Part of a small language model's weights.
Architecture: LayerNorm before each block, learned positions, tied embeddings, attention and MLP in parallel.
Training: a variant of SOAP for these matrices, 133M tokens, 4068 steps.
Each number is 128 + 24 x the weight over its row's rms, rounded and kept within 0 to 255. Layers, rows and columns count from 0. Numbers have three digits each. The size before them is the row's rms in percent of the matrix's.

# q: layer 3 attention query, 256x192, rms 0.176, rows 0-31, columns 0-95
# k: layer 3 attention key, 256x192, rms 0.169, rows 0-31, columns 0-95
q0 088:133135131146151113145152078132133141104142150129115157136145122165142193130099151113086138152120106102127090174131132148115125138132134135098134130108125092084124156111127097148162107144134124139136143138119099154167119149150114118101117137091155117149121121124144114114093112177127180187
k0 097:149165134140117128159140130141149107139101114125127154117150137147137147134146160150128146101138073141098103102127147140086148127162162121117143076157123098129110097114107134098166126114154144139114122126082156145146113182095085127123113118135164141113120122142138171136144152177126142149
q1 084:171103164104084124168123103112122117144115104093137128152108095138149141138111164172148160127167119104144154114116126155163129068148149103124149142137142167098127115107087139140132141137168111149110165088129140123142109122159111106127113124110157126103136139144171132117127079127113169101
k1 100:140074118100134096152118106136129123089113115118138119114097106088128144118112134119142159119160110132171145113190105136130147149116127134156148113135152110115149066102118139138117102137103124154108141116167136121150137115111125131122150128129152097115135092181192136125115159129087114086
q2 083:111134132131132141105101142118146118118134128105147129112128120138103146105169095109145126100134123130134114081119106128151100158141150136140116126108114163101112107146110117129130187161126143108124127110150106119110127099104108118126180165134188173125100134187154112126115171144107127174
k2 089:126119122121132128109111166151147133102121075132121143125109147142170117117094116107158129149124150166069134119123196153147116145105126109150141124117078123103094130121141153106144131109109152132112139153148150148131129133109143074138119149138133159094160127105156110113087165137158110106
q3 093:145119100144137147180118129124142092111130131182137107102147122120124101115135109108146144103109152157119144109105154114110120151124123121158107182136169132149149188117118122137182171123159139104162128107120113158149140149095125146142072120130165122149108109153149130123138105098164099176
k3 096:154130124151123137162149118154099147111106126111139119126172110100132120141108089127124099162103140112091107107103160130097122167086116081128130141136121133138151127089101161133147123104113159123100163141114106128145109109108116143131118136116108141159056126119129107143127120164167121148
q4 105:129142144128224125156110108096104129146123122142112131119102097150129148099122151143098177125089128076155106092139163153117145131139143193122112108096113131084146097110140109104112086140151112171128135130132139137145105127125145162116138061092101110132134164139145145138124109119090127117
k4 114:135103148118169088097114125150100130168141130191102146131076116144112144124142125105137133122107132096114106105165174131103159134169158131085105160107171152092115061148131121108122094145146147160138096135133146144116119139094098138118126121076111114152106146127135094157118129114150152127
q5 092:142133127135157113120109102154160132145177116142153180157142099130137133147148108104115089171135143161097143153092125118135118180134103127138154131103164115152104172137117125125128207108108146081116111161107146153092146120138128169132092151142117090108130147121122119090124131149135141107
k5 106:140160126113109157148119143153117146184161084167141172118187123134141153136144113097111115152097155130106124140107110116112115131158139118152114133123116135119110139078085138147113200086107114135122125142107149112113163100120135141081106149171124128123088129141103106095153108180156082110
q6 090:136139123117077180198089135089135155117080117111161145095099143090160142122072139151139120131153122112127147158110179142138136125106125138115131109125135108148148169142097144113149125062126110158077128086126124093118136142130144157151103098131129147130124108123161112185132073162136143117
k6 092:193107082150126178140106128147117096119089126119120121099107109077137105133141127144136093148142126154145165122105083173106117152148169113086126141112139129172171117129103172147130146116142129122161158099167109120120148137155131128150106141144142136138093061108154091135157113114123144103
q7 087:150134139112116086144119205138125177101123087104157127116116108145095099083100162133133119151135146139132135116129110109133110145126120166133141123072147149162129116155153151129100171133078121100130155127130097120117139157142132112110144101120122117112144113126103078134138162110108121115
k7 103:117119141132109128106116151130131181125096137095114152098151135140115075161102144115086122141131090078158177112142143160140111099166141149123146105136174096133105120169133144149123141140170115105151103126128152167121133141130128125121152093105120120153160142118118109118131133102186100138
q8 079:082176165154100153129154117149117039139115110136129134131174104153071140127117121156152142106166166144129163095153134126143149102110105103166108157147153124120119106198117150159107148147115099112159094141103126124171162114112096137136135160132129126131105133140152138150150153115165118139
k8 090:108142113150126143150162121120142101067108094158159133101150122165104069146099131132155170137154169112124129114141132148104102132109118137136114186103124083153112080133141120149121076130108129126134147129131123084117168163127153099119147107132122165136139112108094135122174107102142110124
q9 088:127162157126102130135121147115157111103097166117069125096098104134150134110139136107094140151135093139132109111131164142145116091113121163119131134086124174142110141089174134134118139115138106109134103094107127146120130070116173106144128094109110133117140141093119130151160095137109082125
k9 088:147080126108090131127086172155156122164109143107113126119116136129110119114113146129120098109153121137125133121142097120114130115104137159129127109136151097130106111126176133147149120148138080119159116114100129125129126112106125140153121088095148145156074118118128125143133126106103113113
q10 085:171156149139100124132121138123097171114122103114123103139127125108140099113142107136098101141101106080098120142118104134153109123159148101112148075118122119105121076121157079150147117095103145128119103112133131181097132128133081100114090103116136105144177126112098178151166143164128146117
k10 085:132152132109112093112124122104147145067137130128136116105084155138131154095150113108112128151109115162102071126098125181162182114150155138171157152156141120122126119131156118134118162154146189119128086135091141135101135115148133118118126118169174105101103088149176120125145151129142111121
q11 095:117147115114121132137130104096170135102108111127129110142145101102102130157103158120169172117164150122147138118146141114114132171084061130146082123153130105133148112156078161138150117131139126149139163121165088148135130103076111126107120166166153120111130127163131145120113171119146120106
k11 103:082141133122154149122134140137145123118102101113126141123151056110083123166131113125172110155150137117132154104138161137143132183095117106139133083151126124121126127134110133156141125177103109159143136164137143120127136127138118088123124139141077151114121135177123090151103111109153122084
q12 085:105143182152138117156129141144125117167145114110148137148141124117153156121169124139149146106175080124106107127081140156128099166124141116173107097113158147085129129114122153102141162085098104126139081120097147109119137137128184105145131129096144152146128157136131141130129128154137155137
k12 095:172099154138100116091151132084162115155136148163166115109158168122144138145160097151134130150126113164119083110138131154119123127127106106119098109121155117154125136134114127133112109085082119128099181110129151093145169142115135137151076134120122140133109127133106179119140125140137156134
q13 076:140128147164135152119104145102109129120152109130123123115124127153137155121155082123084147156109153113099138140126097136144112129163121132103136136159097136125180111117147096119110109158130097136188141173103129160153126153100159108144141076069142164108121149095151122132120131128157127105
k13 085:128136145127105122110145177098146155135153126172113108101136145119162122125126104141105114137099109157142097112106149110127134149114078111157112122121100079136146098092140120077152087163139129158123128103110131135155130117095131137107132098095125113119122096089133138133151132154130132135
q14 088:134089126110120129143119132100148100142125141104119130091122144123139134135111139146099130155141116117115146115107091097129133114152147147156113124129149156152104134192145181137069155141144104122195089151100118149138142114130116104105147139109121101123081124090159129116140165074097131141
k14 098:138136148109095113082123158134111129090136169137133101118117135146107122130105129142120123140133126103147139099145153123172144071109141110171111110111137141167110080129153106112132151138129098105157135192128117115191152150131121139130129089163119109114134102128122139130186123137154083113
q15 096:136127123156179101133119094131121080117105122124135084105132112101164142172117098148142135089172120150124125124159188161133140149121145115149116139060140097122148138127105181162104113089151116161131092145139124122079161133161125109136098129132120122169131154148157137150151135143139117096
k15 100:150144119084162145165134135127097115090080138139135098130165121099107107120141143131149153109172122120119114144155200142136104128130140079121117134109111163113134116140140170164132103118146074157130123096159115091137133133120092148114071144159103141157171096108119124149125135113139117133
q16 087:128147112139084073172108150146152098144122136123151170126149137174091094166104150133137130145161117129163130150136128137140098138140145161166152156136130115139139142154109109106120127135128148088113116130119132173123145190109100137156162138140171165152106063110119124110136159162154135153
k16 095:172182116177155110108134135117115131133106121155116143084156131159147082145101138140128135146135134153104131158094127164127113144100119094105128155132166081114096135123108143146126155121136135143145152150117146184140162177123144110149169114153163134133114083127130062115133136131159131138
q17 085:155088124156123114084061123146141142115134129119088148132112110137089097118145143120147148125176047147101137166141119096138152118134100135117130161157130104120135115131102138098101109137116160137115116159137140095152158168143104124138150135112133121139153084081122134106146091082149163143
k17 088:111125140154106092185172104177142109170164170106133100138120103114150101181105158143141139129107149132139135119121150093105089142113143118157151183131155113165130095113129125158129141130134131104099122142178162117148135116117126125093139140154127092165162130129134147119158110116143090147
q18 085:096097167145127140122140117131149091105140139126110117135110123148168115126138138083125113118142103119082153139116117169147148106138134054147174090133134182104096128169108172128122131128134150172080134144161107083104105155154121115148106149140143153139144144132162191090161120125166088096
k18 092:119094115104153107141102142160171094099130108110170130126143140086077093119141151144146138100135130165114131136178076107140092114121071098155135128127132140108111157074111167141127160103123136048151142119142120085080124109120122114100127155117112125103174146160156123133119115108120126163
q19 087:104111129099125109155118115099123137108143125165128135144101151166143157133105121134153135151156133132149084152095144146180165152144115116101173089135140138125121070084161109140093098129144124105165155195121093199161121143129171121132114135071140131136164154114142123098102178136149144107
k19 089:160090125109159130114132147141159148141188129145138144116101112176143131180125079132135134146112117168126129110109075151170165109143168127101142106116141151077136133081156138114117087124110171143113141087136120117136119134123130116136084143108074143116138107147108129154093146101108082114
q20 073:138105091157134085108101098079086192109101134151115127077090090106117175145124138113138089142152131116130141124143136147124125132122142132124127148152136133143148200131136094081140139135135158115175131136185091155159099128105104166174129138154176125113113122151117133153133087135112090141
k20 082:131120116160167133161162123137105133122106133136164124138077137132061158108098134126145102128129091112142111167138131118124136120129138140086127111191146106153120144135112158111141170117160139134167097148124123086103109165112114147134152180169112145171058102117151127179130126147077112143
q21 085:135143176135127126125111139113126157112130151154152138116087132139103152109113121101142123152131130137189113109153112136102123139143145090117106151128125154141122152143163130128116122142156146114150133109155083140108128110148159149126095152125118166141149102121142093175133193093091132157
k21 095:110085119072167105083141143142104150126152099095131123133071140130095138103104147126146115105135138124146119140141142127132102130148138179084155132143122144106101137119157084103131112143134160132134130118123116121113098104098136148121109111137152148135127148111121145099139126128118128101
q22 085:124139109136148094092107121112096125111098105136123127150088141129117143107092148148139147111114172131152201115152141123173109161130141156092155154100113088115128184148191128116124131172170125160142130130145107104086122129118128134132094125109130132136137101110125102164093148080140132100
k22 097:109136130077195099110131120082070175132112116121121102137099115110087134143126132120117132134106125113156134104166164105158106140145145130113114151120130165126121116130168138129121145166149122143149134135170140139154110142115102140125167094134171194171158108107140125140132130134138106119
q23 083:134109146127124170098103131165125113126131154163147113141134106151130144086141107101129080094109121124130118108094130122104150150139091149103071167155140110131148108109110108154114055137086146127149098128140096163110091126165123183099113162128123131163130124113095099153123124096139116141
k23 096:087094121102141125154138147142170114138130148159130144112121094132087131122111109151147103147072117137180127097091140100087132129143142156134124180145137109123092110150140143123099108161107149158134079110102126090132125096122152141115099151162124124101155149113122148131106152100139106185
q24 086:137123182112148127109133141102093150146139142152149146120134117161162123133088140151128128119064112076079118143113139120050101152127141150162142156121138102140085137115141120126151096143148149108138090143117128155148092134128127130123078141152138137099109124128114167091181199163128123157
k24 095:113135138154161140122130110116143131144136115172134161096145149137122154116112165076111115113086113103145123117112138141095134127137121146131133095126156131119080148179110163106144117076098131132128073111081115155138109144119098117147112102135143116140123152142128082125195135121183154147
q25 099:119164142179154102132113125113137146184147128146104111149140152130160172098104118115095099133112125140099083130129133129147135109154151114138150120116100126099111137139105131122134150167147178108159128154122161155103133119105115103099100111158104127086108131088125107098125151137182093103
k25 105:095131144154098112133112125174141117163128126146154143132150177109167135131129149070112127112105141117111098150129141122103146067112122131173122098132064155128096142120120129156092154162123149158163132110164181143095134104125137120089126130138135128121091095121104074153105168138109132152
q26 083:120108127105162144155066110137123123138113131138129133137160103119138137149099173116100137121113103124133101128105142111097127161135128149131136145145145124208125150097122161136164102127143125109160133102110122140153175153124140165130102172107175145180092130110100120095127119132111076133
k26 094:143086141130083143144139115118169123165136144142130120129150097153161176137131101119121132124131145165096163124126122151068121151126126139128145097127153136116138132093100120096104160110110127087115131123095111133192137174130101181103119110132088125139086098141135088176168105112141170137
q27 094:140174116119133128119092130150109137140139094132139098103126187129112130111124207086143119172115142102131112153143093134120107088111159139175160109115100110138089118113174121171108174167129103133121185128131122172082139133150154133102110085111121144135116092127093129083140133129131104128
k27 108:133126111126154111122078117125125183148168111126143115113153160133147125088105194079132103174147141124124120136112093136154111164136169149135196074162128150121100149112148118138123142162162167139138127139089153157098159118171140117121066128099122114129177105127143110080163123129122124084
q28 086:108120129112114167102135186078144152147122112131133167139110125137156117150148102095135103146093124137107166100131126116101132157101128164120107125125128113103125134115130105128090155091103142123105163133144138132150126160155088149142165087072122125146100150077112098139141107112133167173
k28 098:130081116115149120146175142123132176141138137144104126122116116135155108106145121131126079183124154169153094111097107120137145138110129153130095183117140110116146121073129138120150152124118157080124114148153117163168135142145123091158126104088133107153113143144125103105168139122176125187
q29 077:102108115118150178159105176163155140153153134115125126126126161184142116147131110107179156119117137136163104100090125170132110109152151103103158098121178109113138118127141102114156091125144132105134098149135152080126136140088146179129119145082166131190136111128145125103124076115150118141
k29 090:156150155130132122133145116140148154182149122132094165105138135126136105142129081144137164147151100165127086192130125147115129113129131132130164175083116150116172152094120107077135125116145125120130125155116141095164156108104129120136134146119130123134142138097132093126118124111117135158
q30 094:058137149090177135094156150105121143121108073097138139153122177137116140115134089125123115126137149141113125110156188106150096161098088128134130125064136142103121102166158150135159117111111136133156147137145107081085131123137149152131128131118132108122170136125120104147096101135143089127
k30 098:116149132123127080107178163119138101105090116130136135101137138133101107137169094142122085132140129125085125136102132100140107128114161094100115107136084145110164143142143122124128119139136120120146098112158163114103121126136114168144137130163104102119111168108095084134115099138125135141
q31 085:140139148118143076135130138126103150137129144150118113121133151113093165126116138132125104111094136123138157064152120102117183146102143126109125037142109086103099116156135121147161131150115154108162121128131112090107135112143120183136097121143142109112167106125137122171152119135105121124
k31 091:121128133166111131088093179137115142118146141149124096110129129118117123082122151131109128115164145120155175125169106105162126102140136175154174155137124133152073117161121118143133132153118144164129117129131082129149100132150167140093133152148137144096122110129130102157146127071138148079